config.toml
num_key_value_heads = 8
intermediate_size = 1024
norm = "layernorm"
learning_rate = 0.00356
lr_mult_qkv = 0.4
schedule = "wsd"
decay_shape = "linear"
final_lr_fraction = 0.02
max_seq_len = 128
doc_mask = true
Each number is 200 + 20 x the weight over the matrix's rms, rounded and kept within 0 to 999. Layers, rows and columns count from 0.

# layer 12 MLP up, 1024x256, rms 0.0931, rows 51-76, columns 0-127
229,181,189,176,191,224,183,180,189,200,204,199,192,201,229,229,175,228,222,208,203,193,183,237,224,201,224,209,218,174,186,211,165,219,194,200,197,220,218,200,203,203,182,207,208,234,216,176,219,183,221,206,220,197,183,211,182,186,195,226,152,168,212,195,181,200,174,184,199,225,195,206,205,222,200,188,205,188,206,189,197,201,190,202,194,217,207,231,206,176,208,191,216,189,135,196,227,192,191,200,175,200,211,215,184,183,185,198,189,208,187,185,213,195,190,187,179,192,223,187,197,153,173,193,201,207,177,210
195,170,191,181,243,211,210,197,192,215,195,182,218,192,221,207,188,198,176,160,192,172,191,213,196,186,183,206,197,192,213,198,203,195,186,206,207,234,212,199,197,187,223,203,180,193,208,162,240,207,230,197,179,185,188,199,192,179,194,226,232,189,184,189,197,188,207,202,203,207,203,230,203,164,191,190,224,190,203,201,199,185,234,233,213,205,180,196,182,190,189,217,181,206,235,191,179,195,212,219,205,194,224,213,201,205,210,214,204,195,194,196,199,219,165,220,220,209,167,186,207,205,133,229,182,218,186,204
234,221,200,220,209,178,214,206,221,219,202,176,211,224,215,196,179,183,186,208,186,210,200,217,178,219,188,179,212,184,208,228,204,172,202,175,162,208,195,215,209,210,187,213,188,196,192,186,215,186,193,232,165,174,160,187,210,214,202,179,175,199,203,195,167,203,187,185,199,195,199,195,229,191,194,212,180,148,222,202,204,173,233,160,228,190,221,199,196,180,216,208,220,199,212,209,218,203,211,181,197,153,240,203,252,199,190,241,217,193,195,191,215,229,196,185,218,202,232,186,207,240,208,176,216,243,231,190
229,224,189,207,190,196,188,171,236,182,153,202,212,232,207,204,181,194,198,188,189,210,198,222,218,194,191,211,173,190,192,211,223,188,197,203,201,176,184,197,207,189,228,192,177,195,189,220,201,214,192,200,200,209,185,201,197,213,181,196,223,190,218,196,184,174,170,205,218,198,192,194,191,166,203,202,217,217,188,207,234,191,158,179,209,222,215,216,182,197,205,207,182,168,194,218,169,187,231,180,219,189,192,229,214,192,198,189,207,206,167,164,184,215,198,177,182,194,173,203,209,212,200,201,160,230,163,237
203,242,197,230,219,207,234,189,185,208,182,179,187,163,192,183,195,186,178,195,228,214,203,200,243,182,201,214,215,215,181,153,219,200,214,195,212,207,213,201,181,158,218,202,195,186,173,197,228,235,224,210,182,189,213,214,186,192,159,198,242,212,147,223,180,174,202,199,181,204,213,195,189,223,215,237,208,156,214,214,170,210,173,217,195,163,235,223,199,188,192,225,177,200,151,200,220,192,171,237,156,175,196,156,193,207,208,204,180,210,208,182,198,218,223,181,190,197,223,189,207,203,209,178,207,199,196,173
220,190,205,209,177,242,190,210,223,200,204,174,222,186,214,252,192,181,214,205,198,241,219,214,214,175,172,200,214,222,195,208,184,224,182,181,232,194,217,245,174,191,251,153,209,219,141,199,191,220,178,234,159,211,195,196,237,175,244,225,194,212,222,211,217,187,215,168,213,195,229,195,185,199,200,189,183,182,235,173,187,224,191,207,182,191,170,227,206,171,237,196,197,184,211,198,203,205,207,189,164,196,212,242,197,218,170,215,210,166,208,193,224,220,188,210,166,218,203,155,159,215,209,213,155,186,217,228
234,211,224,196,212,192,185,199,212,174,209,216,198,218,181,205,219,201,153,246,228,236,200,232,176,206,212,207,203,170,201,189,211,238,165,171,207,206,227,225,197,226,235,202,212,194,233,204,170,212,190,228,192,169,180,206,191,211,185,193,190,210,171,154,186,164,175,182,188,202,196,215,214,194,191,193,199,178,207,219,206,201,141,184,206,241,178,186,197,188,198,169,228,206,223,211,204,196,198,239,188,203,195,190,201,191,208,158,209,205,217,208,238,191,181,176,219,166,191,197,211,219,199,227,226,261,186,197
200,197,238,217,213,184,203,179,194,240,199,173,202,240,187,211,160,211,177,198,168,169,199,215,184,219,208,209,185,218,163,170,227,217,202,196,178,222,200,195,187,167,196,227,188,167,154,217,198,195,215,192,192,241,222,165,185,206,191,209,229,222,191,183,177,202,197,227,213,194,207,224,183,195,196,195,237,171,188,196,234,209,183,200,222,210,236,175,192,198,221,211,212,166,193,202,223,192,189,230,194,198,205,174,186,182,194,200,207,228,200,195,196,237,200,183,224,245,182,240,190,198,191,201,187,158,178,183
182,216,176,197,228,227,192,204,241,195,180,206,187,189,177,215,199,180,187,220,176,190,206,240,189,216,189,224,213,182,212,151,235,207,209,196,176,195,200,196,202,210,207,195,223,182,216,240,184,250,195,211,162,179,182,170,194,216,180,211,211,161,192,191,203,235,203,214,171,161,232,223,188,205,179,184,207,154,170,208,208,178,184,219,174,205,228,190,184,193,211,206,231,174,220,198,194,218,196,200,203,211,218,225,197,235,180,215,216,199,230,218,200,221,180,214,185,209,193,169,168,195,193,198,222,213,188,214
162,258,207,253,225,209,169,181,196,186,214,202,223,235,202,188,218,213,209,179,235,237,180,229,174,176,205,219,210,175,197,207,210,190,183,236,231,205,226,195,191,187,202,179,209,226,173,218,188,188,204,171,205,199,185,166,164,211,202,212,182,183,244,189,199,213,209,193,171,210,209,215,215,195,209,224,203,237,197,239,152,246,205,209,217,179,184,195,166,198,214,173,194,224,212,199,213,199,196,191,202,190,243,214,239,202,217,190,157,190,189,198,205,174,182,183,196,188,223,192,182,210,198,201,182,185,211,205
195,206,252,204,204,215,184,188,197,172,197,202,187,184,183,236,188,197,202,191,196,253,244,242,173,174,188,196,183,207,239,204,188,168,194,195,215,180,198,220,165,188,184,177,223,181,174,183,154,193,186,210,211,214,213,211,174,251,164,209,180,188,188,209,194,198,206,222,200,195,215,204,223,177,202,210,214,207,178,172,202,197,192,209,187,214,187,201,197,191,200,218,191,203,220,212,203,206,186,217,214,181,195,182,210,191,183,185,183,199,218,174,187,211,194,210,219,184,204,202,200,209,182,151,169,191,198,218
242,218,224,193,216,250,202,206,201,196,237,240,179,190,180,223,184,202,208,218,213,201,182,232,217,208,186,199,201,214,215,213,199,181,197,184,195,203,191,192,158,164,219,200,222,214,199,206,185,220,215,214,173,201,169,145,216,198,197,222,187,202,158,206,217,191,196,181,179,210,188,219,229,223,192,210,203,233,214,181,209,176,205,205,182,209,174,179,188,168,225,199,220,166,226,189,224,162,195,208,198,185,206,178,237,213,177,215,185,187,214,165,223,226,221,188,197,189,159,196,201,191,190,219,187,175,191,205
217,193,193,201,194,181,189,185,218,210,206,179,214,202,198,168,205,191,200,227,192,206,199,188,175,200,220,207,212,218,236,214,209,186,199,210,205,176,175,224,184,203,212,197,238,208,184,190,223,196,189,203,197,179,207,219,206,197,251,217,211,229,225,200,219,177,190,207,202,195,213,200,198,206,166,178,205,204,189,192,208,236,207,186,204,160,183,167,203,209,220,188,212,199,201,195,212,213,187,224,194,213,200,210,188,197,197,182,190,212,203,203,202,227,178,191,198,201,206,207,210,187,226,246,187,196,203,203
188,184,176,212,205,193,184,188,208,178,202,193,203,196,177,210,209,218,184,159,207,182,212,213,218,180,204,203,229,182,210,205,197,216,230,203,207,206,175,197,197,220,233,196,195,228,202,216,220,204,196,179,218,193,230,188,189,208,170,191,256,171,181,202,225,165,212,182,246,178,185,178,172,184,173,218,195,208,206,185,198,184,207,176,203,185,193,195,206,225,193,207,182,200,217,205,178,220,200,245,229,185,214,186,186,185,191,193,197,193,207,206,216,212,231,178,203,191,191,188,210,178,228,216,208,167,220,209
164,190,191,230,204,178,219,199,185,164,207,197,198,239,203,196,172,185,194,201,217,219,223,221,186,178,217,195,189,150,189,159,197,171,232,168,172,232,233,219,230,218,182,180,195,194,211,202,214,187,188,220,190,229,193,188,182,227,181,197,197,164,220,182,216,160,255,209,178,196,205,193,242,217,180,173,199,208,189,195,214,187,194,151,205,209,256,209,181,209,188,211,207,189,219,237,242,213,184,203,198,204,216,215,203,199,186,190,208,176,238,187,204,164,154,187,208,232,253,225,191,224,200,200,158,204,223,155
171,201,196,212,187,212,202,193,242,174,222,203,183,174,165,215,207,206,180,191,219,177,186,189,185,162,199,180,194,214,195,200,245,181,218,216,229,262,185,245,180,182,253,206,206,201,210,199,214,190,177,227,203,203,190,242,201,200,196,217,233,183,216,201,213,170,198,193,209,208,239,204,194,199,167,195,208,203,195,189,234,177,148,222,201,185,230,204,202,222,172,195,170,200,215,185,209,225,232,229,204,156,244,201,193,208,180,182,162,200,247,209,174,205,197,177,189,199,192,192,226,204,183,200,212,236,191,232
199,189,174,166,196,199,191,217,175,215,174,209,207,205,214,196,215,172,234,187,211,206,217,223,195,163,220,218,196,203,189,222,206,196,203,155,160,150,211,207,193,234,191,191,167,206,193,202,184,178,144,214,187,212,188,165,198,217,179,212,199,191,231,170,196,182,221,183,206,182,189,192,207,211,211,222,200,198,216,232,239,176,194,178,206,181,194,193,159,194,164,214,196,187,197,192,201,186,213,233,179,204,214,193,212,161,235,227,211,200,198,184,218,223,222,213,217,183,188,210,173,167,202,204,158,184,171,238
209,198,212,203,196,184,193,195,232,220,248,230,212,165,208,245,202,184,160,197,182,211,224,186,193,209,160,202,203,191,196,198,206,199,201,184,179,177,190,177,207,197,207,211,211,220,195,206,227,231,198,210,208,180,243,208,219,205,230,232,192,186,187,191,223,184,165,192,216,190,252,212,195,224,217,195,206,212,201,189,216,232,195,196,192,179,208,214,200,188,212,204,167,182,210,210,192,192,205,224,170,170,228,223,196,188,198,189,200,182,189,185,221,233,167,150,185,218,208,161,228,221,229,213,204,198,167,182
173,188,184,177,191,209,212,180,188,196,224,207,203,167,184,168,214,214,212,209,204,198,172,192,186,221,199,176,237,226,185,220,186,200,235,193,196,239,176,228,183,208,200,229,229,222,189,187,221,204,192,194,232,167,164,228,164,222,194,201,225,211,201,172,188,207,204,175,178,233,215,188,215,213,164,199,220,195,218,192,193,213,204,254,191,200,211,204,202,187,213,208,231,204,190,193,220,241,247,200,242,203,211,192,206,188,178,225,180,204,193,179,194,213,198,185,200,196,196,203,219,231,217,214,192,177,185,185
220,202,215,170,222,193,195,212,190,163,225,221,193,191,189,189,232,211,201,185,151,201,188,173,226,204,156,195,190,226,198,208,215,242,196,197,193,218,218,178,152,210,236,179,180,223,212,231,208,213,195,203,246,186,186,177,186,215,225,189,225,207,220,212,177,169,192,187,195,212,182,257,191,157,213,189,167,221,198,179,198,218,178,189,181,243,230,190,197,219,194,223,195,166,224,172,211,208,202,203,203,200,232,213,212,234,221,199,223,203,197,178,210,219,198,211,194,194,189,188,243,205,204,217,153,198,212,231
229,206,167,223,197,187,201,218,213,168,180,194,222,220,197,220,203,174,199,198,200,168,181,206,238,210,235,185,260,184,218,235,203,187,177,240,190,207,224,207,199,191,227,193,188,166,212,212,190,216,231,217,168,211,229,179,222,185,215,170,212,172,173,221,206,167,214,205,191,199,195,208,211,195,165,163,214,209,198,213,208,185,223,232,229,235,200,205,194,215,216,188,232,210,203,170,199,204,212,177,212,209,169,226,212,189,195,172,205,214,263,195,187,167,164,205,158,181,242,234,200,221,181,194,194,210,157,209
246,199,170,212,188,209,193,223,204,180,221,186,189,163,203,195,208,210,227,217,167,199,180,217,222,194,203,206,204,202,193,205,232,170,191,191,175,209,196,193,214,204,173,224,200,202,184,179,201,184,167,188,207,192,193,196,175,262,178,203,200,174,202,224,192,196,177,218,228,194,210,205,220,198,191,156,234,235,185,196,177,136,209,210,202,246,225,194,204,189,198,224,215,247,214,208,168,206,229,231,218,209,189,169,186,210,187,187,241,159,209,180,196,216,179,183,224,179,176,180,201,185,177,204,203,212,164,200
201,186,233,241,180,187,179,171,204,183,225,231,182,206,209,179,175,185,180,199,197,187,211,205,193,218,166,201,204,231,158,207,196,221,196,221,193,187,194,223,168,189,195,182,176,219,154,231,203,192,193,234,165,232,142,187,165,199,206,199,196,251,201,169,180,198,207,215,185,193,208,204,202,225,161,242,194,175,228,214,218,210,170,202,190,203,223,214,206,197,210,234,213,225,177,237,175,170,183,171,218,215,199,176,213,193,203,208,219,165,204,183,242,190,190,203,188,174,196,228,209,185,208,214,210,192,190,176
176,217,224,203,183,194,208,242,173,178,234,182,244,148,244,192,194,197,205,226,210,188,192,187,215,190,184,186,192,159,180,218,200,228,211,185,172,201,240,193,228,190,209,190,194,206,153,197,204,210,200,222,192,226,184,203,166,208,220,181,200,205,203,164,213,182,191,221,199,178,203,202,182,192,174,189,189,215,193,176,172,195,231,182,190,182,210,211,236,215,171,263,191,201,178,193,192,196,191,188,209,194,205,204,200,225,175,189,195,163,247,207,201,210,200,178,205,192,214,188,189,214,210,204,206,236,217,207
199,165,183,214,157,212,177,205,196,216,214,197,194,188,214,215,191,207,205,165,224,204,227,214,203,194,219,223,176,222,207,189,207,190,216,186,205,204,203,176,201,138,223,203,234,184,203,183,185,238,184,228,205,177,218,224,167,202,217,171,218,184,180,203,200,192,210,185,201,217,218,202,187,214,242,256,179,191,181,198,225,140,210,192,194,172,201,192,172,175,168,171,187,225,185,204,170,178,204,204,173,217,206,209,164,184,213,204,166,216,234,204,246,223,191,167,205,227,220,206,221,197,226,214,260,207,202,197
190,180,178,189,203,196,211,202,184,192,212,227,196,184,188,222,221,224,192,192,228,203,224,218,148,192,194,184,223,204,199,195,230,182,211,208,183,153,204,234,214,204,215,193,199,189,149,185,198,204,213,151,204,210,199,183,197,168,197,194,184,169,217,202,186,197,176,221,191,219,228,230,157,192,236,205,200,192,197,221,213,208,163,192,202,198,216,216,182,190,155,217,196,223,199,202,259,230,195,215,210,209,189,182,162,188,212,192,187,172,219,241,221,215,205,216,190,222,247,219,195,212,179,171,179,224,187,227